From a checkpoint of a small transformer trained on Wikipedia.
Size: width 192, 6 heads of 32, MLP 512 GeGLU, 6.38M parameters.
Architecture: RMSNorm before each block, untied embeddings, gated attention.
Each number is 128 + 32 x the weight over its row's rms, rounded and kept within 0 to 255. Layers, rows and columns count from 0. Numbers have three digits each. The size before them is the row's rms in percent of the matrix's.

# layer 6 MLP gate, 512x192, rms 0.179, rows 219-312, columns 144-191
100:103128122155113104160159133053156078111126122106116104129133160163171088180141146147099104128078144134130103143205188160070127098132204134123095
097:167162116149164042062073101194126124161174137130108127230122110088132156107134124066131099161139121099095129088106181127129143118104131105122104
104:166192102129147131128179146128161199092076187104106166103101043103132132121092172128091126175162154138119113083131155151076142104136240114123118
099:213114189100082087109116108127121105142146177081132146116091097067126157180118084095117153129106144150130114074122138131156131138147123092189118
111:092103096132110167176045145099128122111119115125082129136101160144120122127048131072114204175122132142081148157186131127081100116137119152054091
091:115140131152105117096083144082100168090127123114124225140075207160196122179106072087089151182087172109101093134141112100073102096113104112089131
094:154132170080137074045130050112137141143137175141161100103067151160143117156130138198119115111126114152156150137095153173117147127176113136109133
103:105180148086144121155175040151157057078104158105158132112148128103140129148138111199160135099139157111110084109124121114108094140094170154120078
107:121133159105130107110125116100150092120134153164115096123190136158084155157081127158160164143120127100134111127108132098088141132159130155128139
081:151134107149071122129130114114119085121116153157119112144098115124095137125096170178117152139139140162217146127080175185092158110106137180106107
103:078130133138115148097107140114164189105116163214084091182150142103080129116141147137180148112151133124146141133155119088152130118129149111112124
085:133113132155127157126153117069096061121124118180135158122085151138115126134156120113219149142120122103105132130143176111132121123136094109130119
107:141143106137120211143119072142074097116136120126117101151084176117134093130109161098156099129156146137062094139116136180165105067103179095135139
095:086123113077115108147127134080146075146133141139093165105186172113148125139134168135102128172115113176103154125122118126086138102119087097147193
094:102126122064172103119133141095107122105106192119111139189149161138111130079183113120123117141120109144149105144133110120082107159070094126126105
095:128142143105113113093154155082082103113165125137113107093089166111114121072077170153118171072118121127168082142116145165099079157069127109154109
107:202173125150096071176167159103107086143114085154091137146114078037077133086149148145137153148084140146122101110126122131146133097138148115125150
095:123122103129127123113130164116071098068153104145136098073079101171150148121158147088181105198103072210133189091145148164087112139109099117134120
108:077165107123114158098101091121157144158091078189110108065099152118133141066086167122107141083136144075161127098136167197094127121171112119112137
097:198114089111115103182145148121111120112118142166110117172156135077164157136130191118231122080167197126177102105152091128177075156133117079137186
107:113101145147174085128132114095089150131094168158085144088032147146070092074102127121138076096075108167134070132103127138153080095049146107134195
093:080165146099129103064116144137160136107137153156123155157092132153147137075083158146092166090089177161137130156180100079138078087127177140064154
104:097099123122065153105096139108117133153155137117133147207077156125101083127196129041141121139084150181188155171145162187133155128135146113133112
103:149142104149135117081113151178141126138098178194170081122158121095134074148150155144087110168133083116121068127182128062162106121172212132100127
101:127144151122132162168112161136142069073107153195173169105166104174158170116168225117077157184151075101141148192145125140113129141029136149121152
097:124125141082081131131096149136095122122114125068048149107109083151126141187167136090138112181092160096116151079147183081114094091152036111138097
108:116176093135138165152120132052160126108123172195111097118151102138141140148168093133067129120144167145159111099143153170160123103170135120088162
108:141125201155102130150165143142096130111076157112147173120149166162124092129168094117165188149152129084164065176112175076172088197115113096101122
100:150114148128087131163190165155133122159086139186101196086123127111083103144128105177143148155107108127163174128150131106069151171170089124128084
091:096148097074085150080098093089154111152119155117162122086128126109151124164101100192105168154080093081162150154116103137077141147140081143136061
106:155080071106110138146103127130137140169087215139102169137128113138113118181106141108136101083236089096175138139114081121169217134108113158088085
097:133091116143145104132106151121189154135119114122165155130095155109223177113139159133114089124107159158211094103132198151127102124124125094090152
094:068096089136081148062152168132193069150135095122163116141134078162119104164092100124153180087132115135163136125108101099133096133123102093144099
102:175123103158150076155049147147152191135117106136122103098119125079112103075102165102131104185133128105108147129146134101187099190127126024139153
098:112177149123158159139172153121143134126130127168058062113107117190102125154065121073155101110126138157127155113100150169110072132091118122066141
106:156102115107147155161088099120173111100106140106085156093139155096075151099102113133131127156065106120196112098123059144125142179143129132088167
102:123133168083160166109124133109128133146198118120092130147138127066104149165113088150082131145176138115078101074131178187093137153141136108196063
111:087123099097056136122160096167130102151102094099133163157115118099101136125109092143101130147108133106160117141142119170138087145125158101090080
101:167075163073148072138125167151179111132085115108157102113137135089132099124173162103093120169194074159108158116108148143165153150121115121093112
088:117120093116148146178071097100145137178052122122104139161163145128119176148152166161098056137133150098144111092116132116107100125069195094049151
106:179141147139128084127151106148118067154152148083135111131055192073129120163117175073172145111140137167125130213131172146170098154126115116112126
098:162151120112182181110153156170118127125123154183156144141155108139080121199128108113113131088131083098130147095081125112120133143185114101112102
098:112128078145087136129122097173105181122119145102102165184089072167096152104093117164135106079130183123149176135128090152196136176169088107156101
095:154067102162150137143117109170164191177092087107139142162136180094129120195168113142108167176108151213142152151127188102099101111133081126188080
099:158121129127108094134174076178123110127046169104188098130094154149206132143150132157138121139148091135086147132197147121112070072132077110119162
093:189142131089186107173123099168104146137073128139146204140094142112156160125172150179137108110134127105105112139183147120145128139088140165050114
104:091117117127138141178168112123126148152126108156125116121209174162072173126096075099119112104118119082156090150081142174121102123108143025149108
107:134093153129138072077125154178148118091102182119115138135141145131176170122170134121108104153091185140110120094152081122118121094148123097105135
100:094124124125191192164071138161162143134127152136072076131171124104163200132130100186150110146131057110110176135118120127120075135167126116162197
109:168126114096115157109155124143125125113084143193138147137111130128194106078129096092128109129149150170136131143195133163146120145097203140157208
104:137167125111085105140129109086132161154159172079132093116087135063146186151113108152138078078104123116121131133118161188145147148146103127089131
094:120164143086140140114108154101124088111143218102159126118157184132091131141132157122105128129124085123209113148105112172091129117121146083144167
088:138128152106087114154083077115079087125076163128119125091043165127161169147167157156093086120107151164166091080167131167144088164147124124158163
092:157055137179136102053095132119158137148098105120143129088075111069146067158102107153162143162118100093192135163115151191131124084094123126103102
097:183048052079162185164086144062091150205162191227119154168170152064131122139141141089120159118130167144120128069150105160110063114097162139098136
110:093095171215165101110113127086130124085164101171118132143114077097133089246166140114111187103145060158147095086106120140153149110134089142123118
091:150133112062122146132198056071155132108166098138123111111116128178095144098142113088047146066160069143129066169095095146108129122096101114149183
081:099084173081105018185187180102165108107147119157133164117140122098098148146111133140154122181145084148148131064145098137134076153067129119190171
098:119105114063149123104134131181127165080131138128141147079119085092195112130180144126124097183056151138145067082117110191120062107127194133099147
093:124158118125167115150143133134082061137091132100124106085139122105160137153118150118150157079191126083139135151117102119078103169167108170108157
099:112121175099122169172124133167052108169078113151127170145152089114137087140129139129185140165104131153093158141116142133153096158110097216131130
101:129166166174161113125186105191140171145176097151171156153099124039146117131141168181137121167122105120169160110125169159132120156066119168146109
099:067164116168136088108136095144145165141163099187077108084105118137131104110107154133114194129129077158134103105171105151107107126178110161167151
098:125130129090074131148133133150118099129122165136097171149170182112161142088158123103125126105082113137178096186148127187190119116135085081144111
109:094151115125144136124027120080117147116108148215014167120159175150117132187132129100106169100115143182115133125113147113146094158111097135102139
104:130142117104150109091135142155077169173142151179131127116075142124161122134112148165091146091103129095088086125071121147097133151117139183055108
098:151163114126160151141111130110161118129141089137119173146111143115195102153096108110126197123103160149082137134104072151108073137189109113121067
113:082188148125064124109167096167183111139192106114161137062139154130112112192116137149136236157138146154109097112160132112122133119101067143042127
093:144168115077126090095059139143154095222133138174094116124122121083137132113158189106137107150157125175210135051126194157108108115109123109177049
101:103116133173130145164184156166111125101106152111079138142153093129174127165160120146098099147130084169146082115128165146176167140132146138143128
100:094142136182074136137112116109136120088144111127167089103095076082135138111127061131139113133140158110124123182145088077161129102117137119114096
098:058131148157091174128113127166107133185130133096122127165116062131120168181138150180126170095096128166155141140067116087144135164149115089149135
099:167132098112137146100166147110151157186143199100147176085091133064124152126151122138123132154136144133096136100118116076157100072117048121060145
086:134098160105048092086133113149135139162099150183096164108164133126121128105155071140130085170170097127080084080206058104094105111080113147122134
101:115151104114126106165126160120126067117135169162111180200125124118147196093087142106109139087151102160187122196139045111130142153104140148114145
097:156145153158103070133081137141097148149101132167160138087098114150099129113137177201097081116115115066141184169111095164147082123142133113157226
096:182131079129121125093161116141110153157074158108161131115069097137160100097128116093099083099128086087151078104187136079107071130080208081134124
096:163178100165098148153130070158096111143147131182132095086087112108131133177111142141130183164107102037138081104137083161092134122149094083138120
092:118098130148142101157052133097128115131124165152114199174123166099072154112156140187114069128106088143178123096114125124103165137104121109140158
095:124157092092099115148187136099124120141167174090148144119070151141124147146103147113127134104138153147116120076100144095115096107102150134090148
088:054053147117152125155178132152066122090110079145117181123150125150110103144118141121100129149129093121129108123140159127123073125100118118122181
098:173182171156118067140122114153164075110139173166148138134148150122092157142106148151142149146141096223178087161152164187133096075179141060123159
085:165084161125098098130133129139108108162126171120134160131169114113095111115093100123111158117123148137197123118171102163088122112117130159107126
110:117096136114190169115088070122170074152107141162119150155190102142212149134082145128165120043120060125140125118117121065111116098135115113100104
093:163146098132098144153140105147105113124094148202101094111120147118118202108180080132117103145057138059171146152054193136131152158089150117163160
091:123113127141182067147150119120118157134137155167099190094151067096123148117106139133135129092123103142154177143153147089128102119109146149090153
099:146113125141151137124141056144056077157094177127084156153117103152122159187058162141039115098148111116128131114122129188126134121170078134148089
096:218161090076141083108115140155120150113135194133117172148153119135062128164130132135081108129218225167130207141194127094121178175074200157148142
095:142144079113138113131089152128148140115142088116107115141145089131110068191125087153175116179142144131103089105182085094114143135111124145121140
096:123110228150162149118073154151184147188112153125159109069123106163078180123115097173112106118134147209195165110151143147094115148122116087128165
099:074098195153167174123051089173126143152093185131149111112101096078148141145159181142133150102135127161109171203106122153079140141130118126176174
105:109163145130111144082093085166113065149140124132064194162087142115084131064089141164140130078143120139207127112157113160083076120137181088167111
097:137096075134154120149192126127165154149126129123094136139048158080131229114144189105134166119183114172108159120123159131147042166131080188164112
097:158134103116179098117196199115092147124152133131164103120114108072151149174149134135051120140164123079128111150128125167122107113135121126147119
# layer 6 MLP up, 512x192, rms 0.178, rows 219-312, columns 144-191
084:165149158120092148192125106111157084140076184115143067169132078150184105139116104135129107119092061092111094158152163110095149118124122112142111
094:148141196108128107158159150108120139134165160110146140187152166124141100129104123132129087192161143144175089109148107134151119148152126096033086
105:112120161147133123147100092109128082152160187188136110099144107114099160132099121086055115139150063174145174124111164167135124136152138129103167
101:133067107131139142153135116131125155195112138150140142113189163113117115057208108129121141094069075092163121165092131177151151053101153155124196
119:098166151064087097087129090184141190153151150117112134137148137100112095090105114129132163138114159139102079219127144179200183211160105123151122
092:093110060104084192106076181169116126134141112138110098124171106106176092082117145110100085161073100190074090123106125099120173092124148128121167
095:097129097116180127172124188124139118180143099180149136123147141103126111090143129117122136104098176093113123110207174108165161129090168107142092
099:168123183140090128085144085163091132107075147157089119125070160127124119001133132141129112165078064088114097180084139149138158108128111150148149
102:119072138089194181195170134159061126143106113117174128131143137164090134150157167152154136103152110137136094156081128163118129125119126149113174
088:128145141141154104148154123117146120113118143091078217172113096116097122148212115156110141150106117113115115115089081132109176133087124106125177
097:122110167107135157098245123124109146200165116053083084124133151047173130118150126146132166171106128169109162159146070043119128094107138165102090
094:071129134150148136076149168121156150100106127110087059190185133117132109111089138125146154089129150159135139140138148152124142122097189192074065
107:097133147150078132165132124078093159121148093180116140067143092119084139113129079124216168114143098079174081112061130075104159123129108155142135
096:143114091091144074059140099104098146092114152095122152165119189149138165147112158104102065099116120131166103111133156119146090146229085111096157
100:069164082104190092156144181105165135086182143072188117154144156099107110109185127190109161126144139068109129123135151157106078138152139129147100
092:112096138139154155091148149110140125136128127118169069065142168149113074070146172074118143149174097158183150149055142080086120107080111124132171
107:076103146093131155107173157085111122102131136074113122118221166205173137123109131156127141123207124151165160126149155115070188082073129071145154
096:124139146129103124137152104071136164125103137157141162099140140155166123145101105052109157074166195094144140124139132137113152109120175070079144
107:151140118151170139072089158115078132114123098171170125147114107153161109172166102151085133064047162196085127143158143116153178073101162178137132
096:104129093124145131184139142154169155171109156136164094101146076121134155130109077129121113125135141100149084158067102154156165122177081138136177
113:129067127172087103160098141141061139080079177167123176155112131127159117120145162069102089136116197078106132161086112108162097116116089092113120
096:162077135091148154142105129098136064150178120063148151108181073119126129116182131109142131170196109164139116091088141108149045111200124182170084
097:110177168125191139196094124160124113107179067134087099042147144125147161096094127140136137116150146127070084173145088073149103098112165099140147
097:101081228164102148161137173110158111104111098143161103138115148099130144139128159124188168151102109138175136139149128111136135080149158130128104
094:099175134092113073100091151043129123138125135108086149100134126078076062121135144086154129167162155146174133123121074132090102085089089147157125
100:143151155135121127120121157117174135098090086143153083142078131158196171183156185201153103126115137135127165144159183158145073118164148116157114
116:143110116131086136129106142135200101151162099073137100166101095112149100132128143060158089156126110142111130072072090116123166120172115143104135
107:129157141129199184201106126179117088141125115115113163129124145132102050122119164130191103189159150183130144146100127107106088151138166157151132
101:140150126171093146103122139159152095141130137096177143085037115111179141103117132093134103181179123105106149162106091156079146102159065140125143
089:134126107149165128113153170198109139181131081159123138096096172111117122109140058086115132168188144168115093099137087097078188139176166100128128
117:160106110128199118150101127121120088147160163118104153140081131137141125099182118082167132166121092081154197121137118161096147114121127098103082
099:133046092098131127099176154156184140060058199122139112148157112095136114085128120116103151137100126169179087119129183120183164147111163153174163
087:088136141121149074185125169062121111124146150141161141159131167078113152096146130149075138108132139100084136090094171178080143134143129102117111
089:135128144138120097064150160137109095143081167125100137142117099190150121182127103119121075140209117122165141123158133122136187075092183087128136
095:160135115106123161185156104087110095168122116156093163134082127102104078190107182148132133131159127159120140095126155120110143177136126101213136
103:132099095158119055137101145137112131128127120114149090113089149102110121174096109175110173128139155153158134176162148102051147189128056156121150
105:078142152140157148141128144130080131163090154127090105141186190077124141104075140147137161109198111095094104110182137127084133115141109122148122
111:157109109153158152158083179098145133125115144097106099163159116106124136104192116103158073110155093087171107165140159120139146087143105106113140
103:165139149060142106147161188108161077135130120098158074131092153105146147102120131125145132210115136146086128123169176124120127137145104101153154
101:083149123132106053131136073118090128074170109125153132171134144127125165146139132086132095175198095094158127192138097164225198173132123107030185
098:131090156141214102148092073164136177136049103131127150119123146036148154083088114128110081102094107123158159163145110144134134137137087174097154
101:141128124135110093112137132129088087174101203126101149155155113101142172108146116123143108146144135134140152143123086153145152171136096199139143
096:133125139165126090132154185090160096158094132141169194089083136077147177141119113140143143185136127142123123115117139130118117099212150147183140
097:152146111086162143115170127099060149115183077100073077147164158165153123178118183133143153167204127132103111126127153134162084088145162152148097
107:176099106167102113106146167068130138165103166149106218140114140144166147111148144069130064112135101133170096157144169166133106060139063141173120
096:112091068122099056138117055109157055139162129168114115121137096128118167130063129100056108179094137104133114139154149163110145175096153123201166
110:099120155228156073131070208074119169064141143093140122140088134109145100135186118125148115122167092090155114095163094167192180158168136161157163
105:118133124116172132150161128062097144129062097094132121166150121116111127162132089171168125069140145068106106115143062138137088139094132132073062
099:196145135101092118104175168154058143136113131096132090108124191128126126164172090135103098079158101149165122137167153063105084080154083086159079
118:163122094118104165112165144181185073104154093154140117109124189137152099126125144114153123110119172157134080156192105135099138154075127143145099
098:141136153104112132114147128104082160191160129145087110191101139120122152126158095092134060105116118129135134135136140164101148117147118128133173
090:119117134134160186097123120114138142130140109142135091115109176139134098110150056088123140099180156150144217087140150131149058146120138150084133
092:184101136121107150130160146121047058085099121116175164080077082090128135132139168153098114091093143172146152127098121117166117202163129122118134
096:119076130117146149207121129157110079146096203086161181126164168128111084132080183182215126161104096121170126171124159134154138104135117137124132
107:152122127117189141126168134118140139124113079190120149156103136154170107100153128159136063088097154104066151148172150109089065106134164216142118
103:140118135128118049086113098083105117170113065070085151091087142072186148102152176134118145177129084174106127127125125122145111148138120154115129
084:093130084130116114122156129085121116169089127072174168147123115111131115091129102188107086140127128129067169060127129080120088077212180113179171
089:188123107187130170137097134103164134106131089163145115073160169033093179091154170143097085110117110153137133141096088062169148151136101102164182
107:107162120145143069099134049087125163143171158188080177139146113095096097090099138107091129093147189140070153161113083086100171063106085136125164
088:086062132154136135154160127140140089101089150080095150113089140063074157076118170091144116098142109083085160128087155153112104163178140171140149
097:104142113177126090145116075134123139167127153133185096067152138170118156168084125109144131136138172124072129119128151180165137139113174173119100
107:163151139110150064132074151113144062090108151113133089169099113191177139124115086105128161166149156123101148110162117096168131183135151139152151
099:091125144132139135100137156103198128166108138117209098123192133146062086143151177095117112087216194177114114225101139078137085128146088122089117
102:095085146141116149200114127128113161100083109110141130092104144129162064173166103121108116099190118113151090156212158076144133112139133160161173
109:181160133099167111150143109119119121097158085174094158133176208090133141082082069145140122140143142142190170079069094139076102137150128134146103
098:137124170175145113144134136112123141112142085101090162078150081131130147120188124169105084116142181123112130189080144133134079097144141072094151
094:097133103150059118053083115152102103127136146112094167161140129134118154175206093139155171049108088130120170159116072166027167133112099190148115
107:091126128202144103099154180115057147066168144115084103193118123203184113085156083108102117112119126093148062156089111155130129109091152143194111
091:138131119159158128131137115162099155202131095182122185141144083143067119117089140129144163149136163027092167083142113121166161128062181167143098
104:125162116147220069129132151141141107132099158124094125167102155112120100162097130106116101085118144146124142090135147183144111134152066114142133
099:168073117179117149146088142164162172095129151133125097116146142170138130096104088161102108138098119076170148162131174132174196153131098108102150
088:132079130104091113179132095153165113140136083134145107133137162114109091104109135190137060132218130093126095104113141152087138095096142133085138
103:080104184107138152121171189112092191110169100145115115159073185062187184121179094143189144110118118131069158110146046110142140106153144125150115
083:148191105148121142173143110139113108141132137252084105137107145117110134098106068182178152148149152138082102131130119172098137094102136109142105
106:146161182147152161129169143114149183112151149140085188169085104159175124138123078118123123145120089192121096145123170109121099089124151171139131
094:075071181131094222162131107171131119104138169091080157124137136118128181094179168188111153086144110131129112073129103118087189159163161147101098
095:102091175123115145047118151126056113133152074106094137095110149145147121143105109147129120149189181129125193170041099183099115160113136145165101
095:102111146147130131162166144150152141152127144097133125137125100157127120173115149170094111155075148174138188117173137106111072074140151081134128
095:169136121109136144092158138108155143128149092131088168154150143164097119191154104111162094128144125102136170159111140144134120052114094141050168
106:111159172115142124143112168117176127095173123102148138126104098170095151120136134089151113130154135174125097127182102148141099159111155140094171
086:156096138140098095108106099180137101097084138157111143106090196099129126095119180138143114124153114114153087106085154169112092131085114148132199
100:161141107088116118143135183101148086106102137136164085105146218127145161112137142138221135125140096055133169073134157110165116116113144142106127
099:150088130099206086146164121066147110101174132080110131120119151074130165205121164110153171095112122144042154163163142164120109127107116171047195
101:111084110078104095142086133174136151140178161142108138124115060158154113140060116113151153148199123096142101114157097114159180148091113097060172
103:205128156162083120131162121154107160100092116172122125104153121095110162130227091091116114159099086139078157121164112168145125127129082082120091
094:086112160127158107122127146118097141157130106086182167156108135128113136106063097122151086069169136114119165137000098177189079082131109091110099
110:154122118083062133116177100104132184099111170128116144110080121192118075126126153127127130119145079142210107096155144063146229147142131092119138
083:096095157150112176142162082178125123151087094123070147123188084124147136104124070116157169126162098150129104107013064172131147097133110123105100
097:131110173095157076157180136201125175123122141134147163086141100123163131172173139158146128123123139144130123159168121116115146145116179127112136
100:108043169052126178125089138098110079101142088150156142184140104182167180132125153116133095172180126082095122125142091099164139156037115152153121
099:110140129133135164172142144160085196170113202120074105104163119144122130130139153148178112106138134142139178158124096135166124141146134081114163
108:159176174147153178167145103137124101124076165112125159119124081117105137143163112179146137137151153124182141119152120146086115156115084098105131
088:090106029218126160164113081087154169103164167103135117140116151119089104132151169139139129153129125115107162175066129131144090119111147077136119
098:139149138119109135161159215165071129123150185125165113081146100139173168170137173121131162088142092081093115162137081155075132072123097216130134
# layer 6 MLP down (transposed), 512x192, rms 0.0649, rows 219-312, columns 144-191
097:158085143178110098140114107089121108114134143156130091080162090182128136137114156057119171078115140088137079148150181112086091144162148119104110
096:121145071162122109126078097150071094168164110064130101129071084108147115132139085115108149162086180189090112099127109108123153188135139112124142
099:170121121112163115203133098157082126122132107143115148067176118131128099176136133114142174147147072158156186117164134132110114140147063137096098
101:061159172144117092152096119081105139127154132121170113162133152059166141147075123154122160149150162080171116124093124129147112118136147190141125
111:099107099099131120038161150155153127118076107146181124150097180114081160075149122085134086082162108141102124100158147135188115152161099161095126
093:101113090123129116147146126069123107137109100142181162105184116142153128143140146099120184155097090128195087135137099144199151100153108151141113
094:121152116086168124135172147142101128192107107152133151156156129068144146178161209098075153119155113158126125117111102149102081142152116103180155
099:132114064165090197192088132134132100145162076069127105130122139150111106089115119107127099204102136205109154162134101081120085078171091117096182
108:161155156115084124196119112125132076091130131068095183142090163132166089129160148066134152125155093178158138174147126116149118147122150127173145
088:134134093118151089174126112123165080167135113153163133119105105131141154157162098156140184067077110139116164145140144165130107102084161167107171
097:107164179127172120093113087076104101139136114101110115083094120081156102131116098195150170136201162097143149132209101162131179172091135101164188
095:103140124159129103121156048157132042162154097148188076131092083095037152124162121143175089060123092073083100145150138134088131203135143102099122
112:193141056168144095202132134092147090123101166159130135181140176136147101123173129140169153170117148121186105179214154136161113126137163101126128
103:152104132144091079150117144141145157071131110106094156090074165137083094125077113088132073105049138067134131031136110161145162078140158133121159
095:177146156120113125113077132112183175152111159159087188217176156114147101140119176106093116129109140163127115075132120183149151080141149163167121
093:114107097149154131138166164146076125139131138093135147133110130117096082144142207148079161149107109136110149146136119146098122157153081163139158
107:155125100116140110147140159126155116120081118161116168144142102159152174126130134134098170120077119122104082190176106164139163143121130114186131
103:135169091129170130107134160136180162142150132115113132097174131130160194144230148107157113145117130163142105108164047118124132135077118127123142
109:111106146104187120135052153084167111150135100131104135144131183125126085145111067149175144143114134124116209131094137140148120119111155067143169
101:126112101101116119112148143162134135141102100128175086159114084140097108125186083165107113130062125143119154092107155140163117128149097158145113
101:157122127072116124168190118127121138098137089109148100153129113123145127099121129124153146103172186152137135090178122105126141169069096115090109
089:131139107164153175062111112136088140097106123145078154156128156123066134079148078094173117087076125117117137038092145106107145109108130106152118
097:171123087157080133157214089101111132122100124156143103158139134099179133171104152125136060130173085133100157095125047128161104104113127084101134
097:123161118153092059181109170130163094071094163140142142141079126161109197122113112110150162099114181102033163156101075118118116114122159118114172
103:160176133097130137154115107193193107082173099118111095163119079125105129166112162132101173108098093101207114165138110154176149167134146091060156
097:113108167147146106095169079048140114107137138128091121098157151079099125126156159184114142144121170096116175090114096094150153141075142116117102
104:167165141136140056068117094154155089109132165128124183103167144098167101122141130151200081118171130103175080102162155142067090104103105110153114
105:114118131156103170169167101125124183139160161129121090121117097145136134125071116144120111175175180102150126102098134106140114207093106185112100
097:146191148228091140149117129169138129111183161070058113110153131106161092103124115124156111131129120117165142057112158123070146131140121089160154
084:099139110133191062148149141131095129171138135139121161092139090077090117087138125092165135125101146127144153109116126116100139046111097152115113
107:130133108091108142104095106147103078109119107119071073118100111123150138128084123103135112071149170152134120122142103116154157153108072103127072
095:098157185084155102128141133119124064086153098205143115084151063133151080154156067094159133123133066115129129181180125113120117167165162161073143
091:116166126188177161152189140148109142074038142151173171132152149077118112143160094144139149132121200113128087068155115102179126155168105146092154
097:124134156153113111045129111093101117155110099154151150197152142136189154228139172139151149150093160155165130113086104080090126071130139131072096
094:105179107153137136138162144152197140123175111111091129133093135114151149124130088120155130139146100140142109186166138077133159152205064127124107
098:127096153088117102130165138097108165108118135104058136156055065143154116160114127116170166165170080162165147110102111171122133164109180127108188
106:165129135115134144050146122153107105100138150131135112153103089135120128141144113091115095177099112069093196137110113173152167191063060190124095
102:161086185195134107126203179126154126093173122153086153112135146130135130090145127176132128140115124192129163109144086135091106132130161172106092
095:139135175126171153159142112134102104172132129124150078143108076149115157071133127090115122094157100113107104113177159142137137093168119100041116
095:115122090132127162156091124178099127187131125116019197140114120165145115127099151181119159079128143121120138159154114120108104118173136147140107
102:124116112167157089163114117062162071137088127112093127100153104103169103097119148131106115145106153091063096172127078109137126089058157128188165
106:070108085188147057078120077122113160103154132098120102131085112102145180086155091132171166148198134189187112140143144139100138153159122113133094
101:116101077136133149117145108057065079132131183149188094170108113036122170086087113118129104141142083117112066118132135130177157140146096155128090
101:142131122092170028070126100196130104140121128115120087146150131134166158143178157105139121168168118176123146090114150120099146139134140051113191
103:116151200139146098112168179122151131090162092168204078111127114083109137111167169140169121131189121189110152107181132117143062159125137089122115
088:139133180149078129134090097142173112145167083153119092149147104145138129117180133149171164113159136163167174123129142112135169072107123154161135
106:176151121105153151117125156107115104115125101123201096157095137130148082153150128182083152159084113132119132068060156168155138089138100138075090
111:116141108033180154134091191132121097142150160109141148121174154147107147170203091121148156106140103099130110153193141141075074166159151138141151
101:128141123131130169081096129067086158120116145215088092152119116133122152111152127136156150149091117058153104191160095131103123062100105106189087
112:155171101112098151135110100104156153205136154195182101160046155161117125144108125089066106089117024149131122133159141154143192148107169118173224
100:168119046126083091119105171083191144175112104137087115059151103094116104133070144138151124134107117125144164163104141107125180109139086134154146
097:074164086113105100197169141117135109107061098077142088160112174099133162151133116132105088159101162165110184140174138169174077147117137111144164
098:107145175124118058156153102115142101095094071095096094191140156149114102080146189090104143140135072096143147168097129129145122170124160116171086
083:146136188141134179084129118082113138113135172151137148146102105118108108164082142141117068060132079107124115164108088149161119118159116104109124
102:136108139091113136100097090179149220153098131133086112076102168162105179174138149151103085140073172129168130061101144072127106143147074177165178
102:056110150074104127147140181167130094134113109066127137108109072174179124101149139131108148096118090120060073078138087129133116119153114104084171
100:108117134185172101108073160152070089121118177138150130138141116082136140174152106158203117146108116106140177123150149131103125132105141069079136
098:088154135153142155130125112137140187157120131137159091114198149158113111101164122129150115131130052136095126101096057107210089102145140116145132
101:101155181121176144134144163119178085118127079135139115170131079105155073084126088098145093149132103164111174132200140163130117104126193100151168
097:163122153140105179132175119116097122118093088124130185097094158199110080168136196154150090109072109134102076132147114143139132091105109135144092
096:131101169144164120167168091145097066122100048163135113112074104084196147120143089137098083130140161142134121211108087143124140150103109125112162
106:080141103107104153129101111103145165100162201175091098118113089128108122130130123078103076100129141105179137056086137106127048113134113129093117
097:096188155144141122115085131135103136126168071152065176186126143100181073130148106170064153111058204083114171149115058163089089113104153106155094
107:130119151175231180129126138205129045099120151109166118116110136159112189081165063151138094110183191139123122146087144123103092143160145069171074
105:073129129105105138115108169101148126169154200123204178162139131108178169118117132107113117134136078166118145109142149128120154154067179102161140
094:153053105064180096124118168159089106108152147136122101113079147147090139092075134161066150148189105136073137092120137119077131180116129106149121
094:152115149124088115103100102132103155145085151143141172067138155115185163146116128108130114148117156123096187081119165143128102129176046101115135
102:146204104203127132060128188149164082089083113164138133143138127104118115115155181104127112122112115114176122134144107154102095160099144152139122
090:102180100136144126185145108132078157188164121143153210099086176106191134146150208085134129120109181078147034126125121162138136109090100163114075
108:099129100168088175115195106127103064094165163138105147080129082071117096057134171116116060150128098087139112122091110157135157090099077169174117
101:118072175124122148039171112117131145164123087175090148170172148129071151153130089084139145149092188172184060154133158137185132081133125104192140
094:127072086071124061189159147107144180078170129179070123128137146098094068136133124162173190103159103159092083108108162102113097085123109102082133
102:107172082122136103097103168111118106175137097075101138106087126134103081100063125144178111081124150145152072133153108127141119130109156092108109
090:081123159084107193108136090115150094101104171153162144123103161128103114154127139152115116154122153125099108169151141066143178134097060087166147
104:125144103126155135095156177118151144083142169139102121134120124142099132144174093130189107116091106105211096145137101105113087102160118094135109
098:094127048064154116137142128129122118130110132129146133108073140099134104165121141122141130144077156167141167153098115126110082087144095063082179
094:204082114141183152172144133153168130187167086147118148118104138195118124119129121129160190151107182124118101080078131143114131142117118101153076
094:152167121144132187071134084152103141143164157153176091139146085083129093207185144142117102073093167088113156119134073169153122199174144089101126
095:221092136130087126118140113113071137109108129150148119162096151188082146155131155078164150135097117151200160178135158167143089113156112153134146
102:131089074124129111163168126138159175106168166116150112160144144138083127093109141129079099148093112135052096104140128102131180096117158167134092
103:144090157085096155115064166165140175083112112143144138146132126079119099103107154140139036083112124177098110118175166171120157118124108149146099
099:089089155110105108184145071106076115086081157139143108092115185134117166149148178132191130151115142104128141132176087129170149091136120075096123
095:139116098181175127089134095067119119094123163135133168182150122084140070153188157101133130165126114148111224171175131196119106099192145123180139
096:115111119044142123138138140192182132157127098103112159128182168111184098163116070152118135185108142113102168104153090167140075103128122176153063
102:088106109105142163171155139128161149131143105088119128145098128181122093145105159158093083129153180114082084106154152115116190112134097144124130
094:081106077111135096136084131110181159119133092120170177130094158153091176123166148093105120172124149114110067091121158093136123160115117039125136
104:147116104120076174079129151140089111137149152119107098104116119077088138138132155126152087138184106102169171112086125128121148107149154169197103
102:090122051162120087132173087121150124157085104148140112113146120129168102116111089073110170157124042108142106115084165221137015108139075136179133
095:075105143106120171127131133126167154141186114115103150070167118172123137160131080097184102193169117108073155089103062099123082141138106179149138
096:153127148113113117109123174147057172120123183175095084178117149165150201158170086043163067124127113172122139134149156115103158130140103160123134
102:111172124059114114086178128227127090131135154162134126116142110093137097131070093111092123124117149155169136152128072115120124191111088184171141
106:087127188161100150119109143152153096204186122117170146157093090115120171139066112115167118104164164117129135151114169145198117115123143127144214
100:096148140119087098147158140134162150096157067170197132135121136106116152116097142105118144098105114099117107114104167095171108136130144122124122
096:112144170106096160124171160132135114108117102158184073098163162104099112096107126107058119093113122085096090175125092144120110135125114130144104